Weights of a small GPT-style language model, trained from scratch on English Wikipedia: a variant of Muon for these matrices.
Each number is 500 + 50 x the weight over its row's rms, rounded and kept within 0 to 999. Layers, rows and columns count from 0. Numbers have three digits each. The size before them is the row's rms in percent of the matrix's.

# layer 2 attention query, 128x128, rms 0.0861, rows 0-127, columns 64-127
110:525442570489503500545516543479473481522580486516517474413594499541538457422479532465546504536471521481490505508506526521530428526533448497533483472482526524459462566499446530605527446479448585
111:561481551483454449494567486580541507537499480454479485496516461415510436378463524495499584447427439526560606535493516522589451501414489532491536568511577491530473492549465469491549466436545496
108:505531505510476620523515476484572518556419464499481495501401550535502550402497557459593516517459444576562534473487551524617477530537589526445460569389596526550435517506451457445407497484444492
129:494469477480524454443413479554565531434477565433486536486508467555468493558509482500518439518492501486473515419590519430463564466566551576577453535535439543544475536481510527468407501604504419
108:566463480472469564542521467493458492447398517512529490519469556404516539461486504491532517442501473564427528524488534493511396509449523587484623568446508506497635436574519492492531526501547516
102:548430563539503501467481586447553439522504541458561552512594492533458523508474447472431436491483464462549437428614425465514559623481533501523413475444552483528416549435503487511487467565598530
121:513535428462518491530451577428477475486486533515465485464517502523443478629594456457451435552602443554450450474566488581442545545485426453554489389501482407518462504544522567575510536584504571
123:560455477433561481497572485478495435502526525485501447485499531426514508557481470506476563471499531571477511472473506482466535595445536445447440423508470459489482548525550526536552542469530601
096:520438496406439442549576528567532479563496452499411487515492446402572417513566507483468564536487458473537516508521616429540546458495538464494436490523482477398503452540496467479461440520422512
100:427577514496471507552513601504420424481436561548524547502549448541430548514564491446472540510506480543453455464519464444456473482491544487510411467539491590530393557553528450476421426500607528
093:529557505510502502478522556544543476506513556529455633524439497461497595536420585513430534552580455508508497471522512496409570490514495554512475509536472544615506550434567545487536466426505399
104:497483388539610585531543623495503543517441439477462517500471526530529596498540465505471510535536504542465509508567481403363579470525465522573417465497476491496481505532429559519446517555435512
092:449549519482425427462562457446496565463439428550594581482507513528454566513468484491531517412477468493511508424531496560397440572485413419548533552497534574506476455491516500604501443543484471
095:398399469473521451550463507436459595526383551575373533475415552518482450542467546540505551462428503557487481530485412487523431494425550549552492530538512475459640507521465453485476429558555606
087:528568545581582414541501455475477574521536429537568439517355527444567452403472437490489503464488482513457507570392644463523504504541572522515532460474453470596562485509476460502435562420500502
102:519531530448495543556462543504460522468509563535467530551422452551508431614499465524490585527499547517556570413557518430564431360411515505450435546487515428518548545458489466454479544498367478
100:520514475553440485493428565528498574536468547497469534529476422459567435518549488445517523517494539515528395476509454410536515559555483518460527477529587491468527517443411493527447520558480414
098:426580471541531556477468509564484500453449573458545516538460588422435484543472504526530528435480449440481446448513609523480454407504578493445451509498500553506619433525456537514410454515480510
089:492375598501566639597503447457474492529545474503437448481439435576464460475602584532486415441473582554486436481590493453535501410497481577493511438497533502493485489551458595504548513539502406
105:517418549492502456487507579448517453476570508480528511510562482536477488557586462500514489473540517503533535468496489426536490568602600512512447428446618558428440560534479555492474526480588506
106:577455590468404597515507444530480470504416456471475439496473497497560483382440515533568529514436492672589552517488549506559450481465501524541514491531567551468548467536437476493550518444471473
092:496448512489404508538534454521546501566450478498535500432503509521559507407505493479468543521450594434555471532490518459613474554408583562515556460519481428467529474413473465426525373445537526
103:583468657453480434624442430476545497509571478499510553585575423431464527517538566504534569514468453485524528478494511450470559492556497427470530478451438443462506475544510432468462515528491554
096:483542491542502459525538486507548417516523445547547543484515521439410471449604508605513492504344470419560556498468434531506470492465435494534477480531494463543553484422428460566520590454505582
106:567542496403521519533582525501509509573540581426484423436559520456522591454464440448489448406581481517475435503489449542533504449504454499497482430509522491464434629535426459556592515436526537
100:421476516497431441476548454466465461567553522568567512518508475441501524555400478450414558386572542595495470542495546499483514446542512640488575447361602545499547570569579477484471482519486552
096:459551520461554517462490471552509494416422457480425530548446453434484466481519504561565530448445505482615521505564490493522332494488509510524597519555520530534470456551507471482406515417414452
104:627495520459434418472542539554519555453525517496506473422447478505509492477482483504508498530528567625484481512430527601447510461480506512521508428463535391563534516607463500479510544460493509
097:525480471466595503464550538482554464521485485579496570460520515513533485589581435548412462499537527510445500414475377499454436572484477466485464427525424521502470672495591456469541521459532613
114:552459457537439532527513556517446492531645521455520562516549495432501503436486437464427518512516596569431576479443531530544433465450520505448555465577481422448478468468519438557554507413476521
098:482451482581474510473570518482392401436463584552533404470454419521505483509493540565424508474532545526474380512438491551437530466501564501525556609500460431605484445384450506570558517469500586
108:575459467552556498500441510450513438501498494492585548463584451546457496544544492522386423538564530476551511509526426528505579533528443456441512345508458529498448562560493523567539488445501457
092:472579583464495527407544473473433463424449523556503596444441538555506507533558438492515517473511455513505389500555379554492505428513489469582563528473445510455535561416503547501618520424493550
102:493495566482524441561476489431444401570481499524490515414546484533446537531478448485434486550474519499488467501526474565513494527599541457471481453622460474436545580519516554591560539476547447
091:525483516476489482600534547443447545523593587494489538520530479476577561513531491531636514444516530450514440414499495553428500507353463506456542445469506513514484612541461497561475503462490493
097:486519523443402427532505482474515493508502517499521506545417541500515510507508493415584578507582468423479517447598555456528430645498482447538582587445547448533602471514446508529475589455529453
134:540433512517515470535596461555498499565526444527505549470469497460516476408496471538451533450516574599440469528426430508489444470470497493478519417559460486538496502572409428511609550511590555
115:444498456484499463455453525342552459558558547533525509502507574534577482520513489399498523526521549464444599531514522495394571519585488506508455414473532442500418579497531539447578552483528447
107:495464544501609574528514521501510530496512482449511477500503540469511464492536426436501487547471549501474464552463498549500433434462452548460500484552394468473524451482598469508512498483510539
094:429535477423590497488452462476434547546517537569524431532602556576402508510503558507467481527482465429515455501575481529426495551509528475499416525495408510547505523535492534497552477555375443
097:498489488478497461520427654458382484517548511547448503509618620517459487547444427442457524492436609532471464493521428538477580494460449552460491583511473542489485518411455566536509447542466491
097:482466547489496487517534484466562466417504505434516553585506454475460555534504557503591472493424489454530551540469476509560503535480589359476497558484465569446565484502480571450446512613464541
091:413560509598491500422543433565514576522468572487501562489475448494389400480485518538597507505465477534541580419501470498454501516582483567557528539446516477464528519440582451460435521531490515
099:505507509515457566438525510449477463531469569403481512525562425575459449455485520477275430475425538514431581551491458506509495513598483558518488457496519516554471515457517442525466531476619618
096:461493613500490543489497472532506509505495466487498485588537480449469478466428600498592583588499519474547546551514474510607474487416566563541494586491548464461530501582558504485556484494446501
095:491467572506465502370486488496517505512503453417554448482548596440520492538519571434494503535519495514499496491438440530500408588583465533391605528466501493566603464537558439500469538527487546
103:440487508435535585439595538542517507439580449495465528522555553400508509467462562495489509396452533546490517476404552441467449532407537527489484538443514568475516501414541454427577557465458515
096:548580543453482440404528464420470546491523461507587511562475549508474468439437517452491524524413463463493449576442523539616555462427468462565490505445491600471497476591477418465509524496620449
100:498518497450461570419549529557513548434619501488468507461503514494529436534528520440445545575532510514493512475538549486503559554499485446427488450550499584567459530451424476574565427511529509
107:396549468558483510448383471543458509391518478547517593585466492546467489625585487439448467440462441482467493427543541476545568514570454535494507546474582572460507547502504529526384562550587440
098:558502480488452608406631430473555467557459585439641484506494489462618536403563534509465461461594523588560419504414534498426486431500419447508527549502495523493538426458498465535476565490448470
095:493446513435459457549532538555564537522581534440443507470496493437607404502513553485376505490538466462477405565620472548447398531575498427547521438435566421489400505447514482469513550463491457
111:466550467535500507449465533480492592449555470430515526541526470544499499605520439570515417478475511412432462362551530456549556569514556462542508555559433498512519467516501553520453515489513568
103:448583481597493582474467479532471519428490540421487496508468540431548484551483505590618480510519530504513562439570561531502517541494584525416595549457508445570446537483429520437407429508511498
104:519385430501551498479442557422457498538531472504502497432485478466535517544534555470507546528574469429427523420519476504422491487446448501594470528488494532474365537493510460503507521605490535
102:482568552486426515560516472515592412427412479484535491511446536448574628409467560505567539410502488477517538412464589425542479430487572558439511506480536483539496442477517525557460579487493548
100:481522490468487556477467509609525473490504517498474533419506433540372536578539577465442483492541493494451601526571483480425561480540398565513495501575439535476462487589458525512465505555509376
088:515440445522494412440622517500615409536549472454517420401483487481436531459495449548502552578590518397408500481506540510499396437501426500517515514496487426445492549472503488558500565525464523
089:457550478471561532487539366486452625559490551532416480563431512501547442426501525556576455421547514499532532513514512477572452530598524610536462575492454532509522556466516429590571449536584548
104:522529514521582553603528437479355467505556453464603495428510468514434432475516464493474453490536554546501447539470543472482548571438454468456499449465379489597454502477449398493592462512504521
101:564468494471661389497485503528549443474572518605447468489500466589469532482518493450503476487574559472530505584464392411502525507423601478446520440571508489589483540527492534540536539539462512
092:425564491489530488486502595559472606400486521527500525484531460451513456472529486395601498464435486564559486566399534469505486531483417546487517513469443508439476414474526443538511523520442514
105:509463476500529514651510409481539472594455461497411587418473550433515477459498495505416462442633432573438565499506410439502565498497535443456541473572571509474441586494545468483555442492495500
089:391474525565533490549528479503474395575456489468498489534423512437543516504493539486541541562473524459509534485433498513534542513549491513493415461491479662507599452515589424471501488513448522
108:507538559415519489561482513501475577556497426575527497556417478503543492467479464537575462527520472480490482528517604493561511387538479495500470597475515487413586529456574487548423449504484392
119:453528566530417537412528433497522490443441479459465534536414484437613529415479485573642486473475431540521437473474567547572462458412513572538538587418521498463592392514490443414419550449523456
097:415421427468562477528486505511567434517559505557522559423551483564458501582564514462470445574501558448449491565492479577488560495424588406548473373459540564397439565449546524466604556511433519
090:456626437512526456501422519419491532445524471460581561542476510544434534547436529529566423551513534527513517559589455444487556505517485473525448526502543474424431487434451559518386538508608440
110:548424548521512507490525511427556456588503541485441514451491463582561494539451486509343517475475511538457492609453458531489558476521450490444486432530479498535520488506568481527553471503540495
095:593536581494488525545514553526535485464496449447603406483538531530489482412466532513523554519591466603564500517464448519514489479492487469514523444499534477468452471495470448455515449535511380
093:502476506418480531513451495558478538522457569454443526465493402524521533483545534502519500468498459478524647530566501446526556496527484504607563529510533464480539475413520487483484444515572473
098:483539485497464547490421474546473475443462507487548539499421537524416531541478537444545429435504494455532454511487529444463466424541539529530585564598538550541528472524495501494415513549458432
098:490582523491552567510478456575477573502503538409527543580474426520412463524562425517513589571544532457500617530471460582612374534507454533502547575567514492495423485448462503541471516536492517
087:504522549530506514567481492512488419570528444454438542479549536519520446588519531469477481415568438560578425484518518511575521546525509415479455451544456537551420516507469522454485454505548504
091:461541492408491607463476430595595442474450537449527509545459605479525451532494506504478526431515540539543490550497547561529376510516569537553506463546532506441544469470551580507526430494482396
104:429538529473568561485404470520458541504566510528514574538587452588472436596512455527490422519491486414445470470527452466529591502460423476557478475543580465508486605432522500528506515579492513
100:491408458542459494526564475518509398480492478505555526471500453438571517406523487518616568501506518503483503548460498429572475431468452439514434477519469436498494514484558453574523568409494615
102:458573440502441515456492532508448546485463586508473533476409421455510490610418433423538511521581479446505512519651509541460472561577541519467528618538427406526625464479479531504467524558421492
083:454499497528454404471574502457590471591596494576435527518430481581558571551436541426496545486566529508521439480434456417426545511470541474503428579564506443512494431435480527498532435577514538
089:454470534488467542446529501458520532526440500580475491486469525405524572479409522566604553538390479518530512557487546507567416533470522571524549491404466488457542435509410444496479470436486475
143:450607548488446510518519486569527553402442492429500443616477575428514483444482535533579480501399470549514528435447573481540444508513484567499543629445546569493598432523488444473451507535503435
080:557425532387575492518546569524523506513599499451469487535550493569501505491392444529536511493567512507424515574380537496477467382543488565549471462551475459445483511541469456585514576507508486
096:480467505527465429480540453488500455476512417530503555537559469560528526494476494495453452548487432460518619489627445536573542493455472488539469527483493603470495575527587497545389503471431492
095:570414489533512443570552433485477396490567529462606494483529468448495545516501536601412478506529578503523524519509534481486553554551480471444461462537452496490561502480493392590608461463486504
095:452510527550433549530510503542543491498459551568523490528613412481533478505526483434541474483462550423508534395513491536476422397506593514494368544430456505431500586452442520478423468505459379
109:533539459461595435560498535481525415574568535460521521466629507492443532535532422417414464517616542505405482517451465428452444504497534445534551414485497548578418566494491451553525556484555513
088:588462580511488534464462531506613570357459419481421484620524458499500452476449453564434519626498525510580499422536573486507483492411481498460513493555554496441440458581426539545478555551484524
090:569503447480562512544476522535434508529483520533469487633464497474509463445458407452565464470481411502543500580500537499463620502587481453500451481503492509567507555482517485471490545529521533
111:473474509582531480423488522470595513438499546512548504531390508537469460515552467469474493519554533445438443514485497508495549526625529476525444525523469493483548536454580597451499507549486458
087:499516546472495608461482468552581500543517503549524470557499432496440420597551520539484506510442508512481583523459517489466521486486489427621540540523483530462406451469528441515437554524442469
096:521543470511480532475473478519580554581423564355541534557445429547495578528525556507480515556472484499480518463526446576599541497525521463551418508477574616465599499434465395432389431550460471
094:487605519588501454604523574565436503490479550482532485506488457506478508528459544470405494511520479433445552418528481506509501482503518610472455510498500516562455494534508496462522513371596479
095:502557496484447404485467455507496542401457503569498542587539528473415489527526494532519633488432414409536595515596533439419501461451578521550459468400489566549521480487466502435388467487490471
112:438525561601462554434483548465417498521438487516574495565507407551549506521479425551590483474419389478461533413509506521524533450560560475525463654487478549503510441528458573478409466528467512
085:428459473597452491435393499494451543505471458434429459523647466406513553554570440475509481515506521492505537551481475595541490594531442540498495531519508481509429548551476436494514391559462466
096:467572491551524473561441487451520462478509571598527462554492469491423546526529518546594415496390513457544522508574473471592482475590508484566508510522459424495494421400527572507430473523561464
098:556431546501398597558497485484482486458533495577574508472506472544422516506625457461438493490578485462586464443496403575488455461488499536496420409591501532483491530570534543490534467541569519
088:506498493464446515558499422540515572491498453516455552528572524533610563476511514542515550443601435477488537513493554448504405487456576553487411580478495561461539405474508458455487455508441485
098:515494435508544536547670466487540479561542454495470449447488459537447495459493491556506439451525521486429570551546556536516585516453506509475436505433471546532419541523467531564564482519536503
094:503542474500587495553543553489496505502525485435489546510527462493519489592478460534459537537558551434469465410491514556447433443537567548450479452420503434537521440537587533440504558576516574
101:524498548522502487476461452542411574490434494534538425503498467544518514424384439469587502511502525488514489548499533492582474477445584471451552535464445507409558490611472514473565488481485526
096:467486505454452408551436516575517448460443532556495574596483461563428451541499493487513490518534514446473538452545538477464525547417532532550418525414415481535493471529465489530432492539507382
086:554598425507483423470414502503472510489488482489468604495470492586538517573594483470511481557486475543550523450596486445443542531516389477529541545508522572552433524484486650462506541472361348
090:495532553530543527474413481460473455509500510507514498371542571493551578399453501491499537471500492557459588524436426534468439421500507497476527522535492515517555487480500463527676542467473396
099:536418446526500390501443472620427505548579549503506473521448509567472401435556493454449477583462485538515498497462525544508504481391537406425513497508465404540534513539483462439601593478506471
092:509478385472521468493547612459416525574445496523563435500597470522451542521558474549423556545471422501445497463490403510410502474472430441462462497488507499501571501528559527579591493429491580
103:462535443473516456513459492570497491535454541523428437514508551595467518540561534524557493518491447371516524552577517476486498506554483501524459492483470475519543537499460492535463485635513475
085:533448444508460400464479504533534431444418490483456530435485536567519445612481453548497431453475498477565477490520376451502540536501497501534455571459536454603462520454530505493479455534576463
115:495537419488561438544411516369449504541598486521571421427488492584540508554575425437421462498494568571538502525513442523440524601488450471440417444472492540494418576533487461445501454609536546
114:477516450513523549395451548417496545498500492514591580517529488561487583585509492460481434613480445493429504440536555436497540599522546493535495464494539559501516542460559582493389464601539448
116:552457497487431531548565507495482484520505518464593447410428553399561492513474501524484480526503552576418465564463454547519446450436480530495535525496534446534556543465474456509519527399499514
096:419487451513590528485403596454508540549483499524508516492443526540435517607550456516489465459478543447501493435506547446446547517550498516484521462334478540481501520544540560435441465474487487
091:554441536500535433507513489497490428465437510483545549504519497511464485524495477483571525531502472447508411458552508517462524487579481539459382517401431505543436497614584451517423553502432470
101:631498549530505505541563452460475447521506455450559578449512525383501479385494523571533460418515525453551454544406501500608439498395587527490597473457547383514501492445499480464458471513528550
085:539568445494572453469404513467475449537483497455541586498541514503559535471527499497504530580441481415555499471512510595433508495483583487493496464477511377458397458500534576530498564494574544
088:514526457417504458404559476553517539590511451465515440493452543498538535456491433447568533426488609473480462567487609518500588488588567486488428453545496487548501531520468488524523488420438459
097:460386457516506498483464586433454429535529607471512509577696483473535552600488499469457518475594567503387459485536495473434527438498390540560431482566491429437498570443544506494542469599532489
093:406537476541531568410464537553473498536514524450486469539520563515486451570510485519559473555480528480426444436522529555537455550467441422439469501512445461553488530470565553578448479497492449
093:552539476530429448433422435554530467466471576463447502504464421568579530539566560463567433507506461529413507562451522481386458483470439555456468523524421570531420582510592547513389474479492548
099:510433529486516476511559508555449535570598485593514548451486544539546539471441532487422527408483440526424500457509450525474452468451547455411547458389588433549512487522487443452571488432517503
090:511491516466535482541502522487492541528417453508574561453575496527548475524499450389460388495497515498504449437467456545553480530460531508466518426596395522469470501433570478455536531547500517
130:556450545487463554516644466543547467544486453430521456508457535446517465412511498532454474452407523545490507495385520474483353520455508509444559522472513488460520520441472473444554570419435567
097:488464470451605492465491458438518460487423430544521473469462459423470570533504487489437507447509569604588491472447475534492481413477495546548486514516482468517434484514575460457540486470587572
104:522485582454503489510435482519514517499445488475531476564413559486528455372468521446593628479484452532616623507479522496541483493530513449456534609490481497518516475471488505502455533503533600
073:463434550552515442495439439514546446412538515449514429480498555497498496425478451484598448455527517463520571465543551547558435390565560476541541567360510507475529512493569506423435514460536483
094:427569507488485427542622484454467495497532514544477419423522568472588431479486497501489499475465590559496439553390472470472506495499510569457579449529554558510504475548506521463521504451560577
092:503622455562490487590394469518491480443502528451383543410523565421570517521504437464496457569549477527418507560586496467509562453531543557419530525497522437527507573502543475499469508602452467
110:439544416527520476463456600437492554516555542453474461508479503506493489531508428504434545471470479399468494420544468427411527549535445474573482514480432534492434445447455442415451546586471451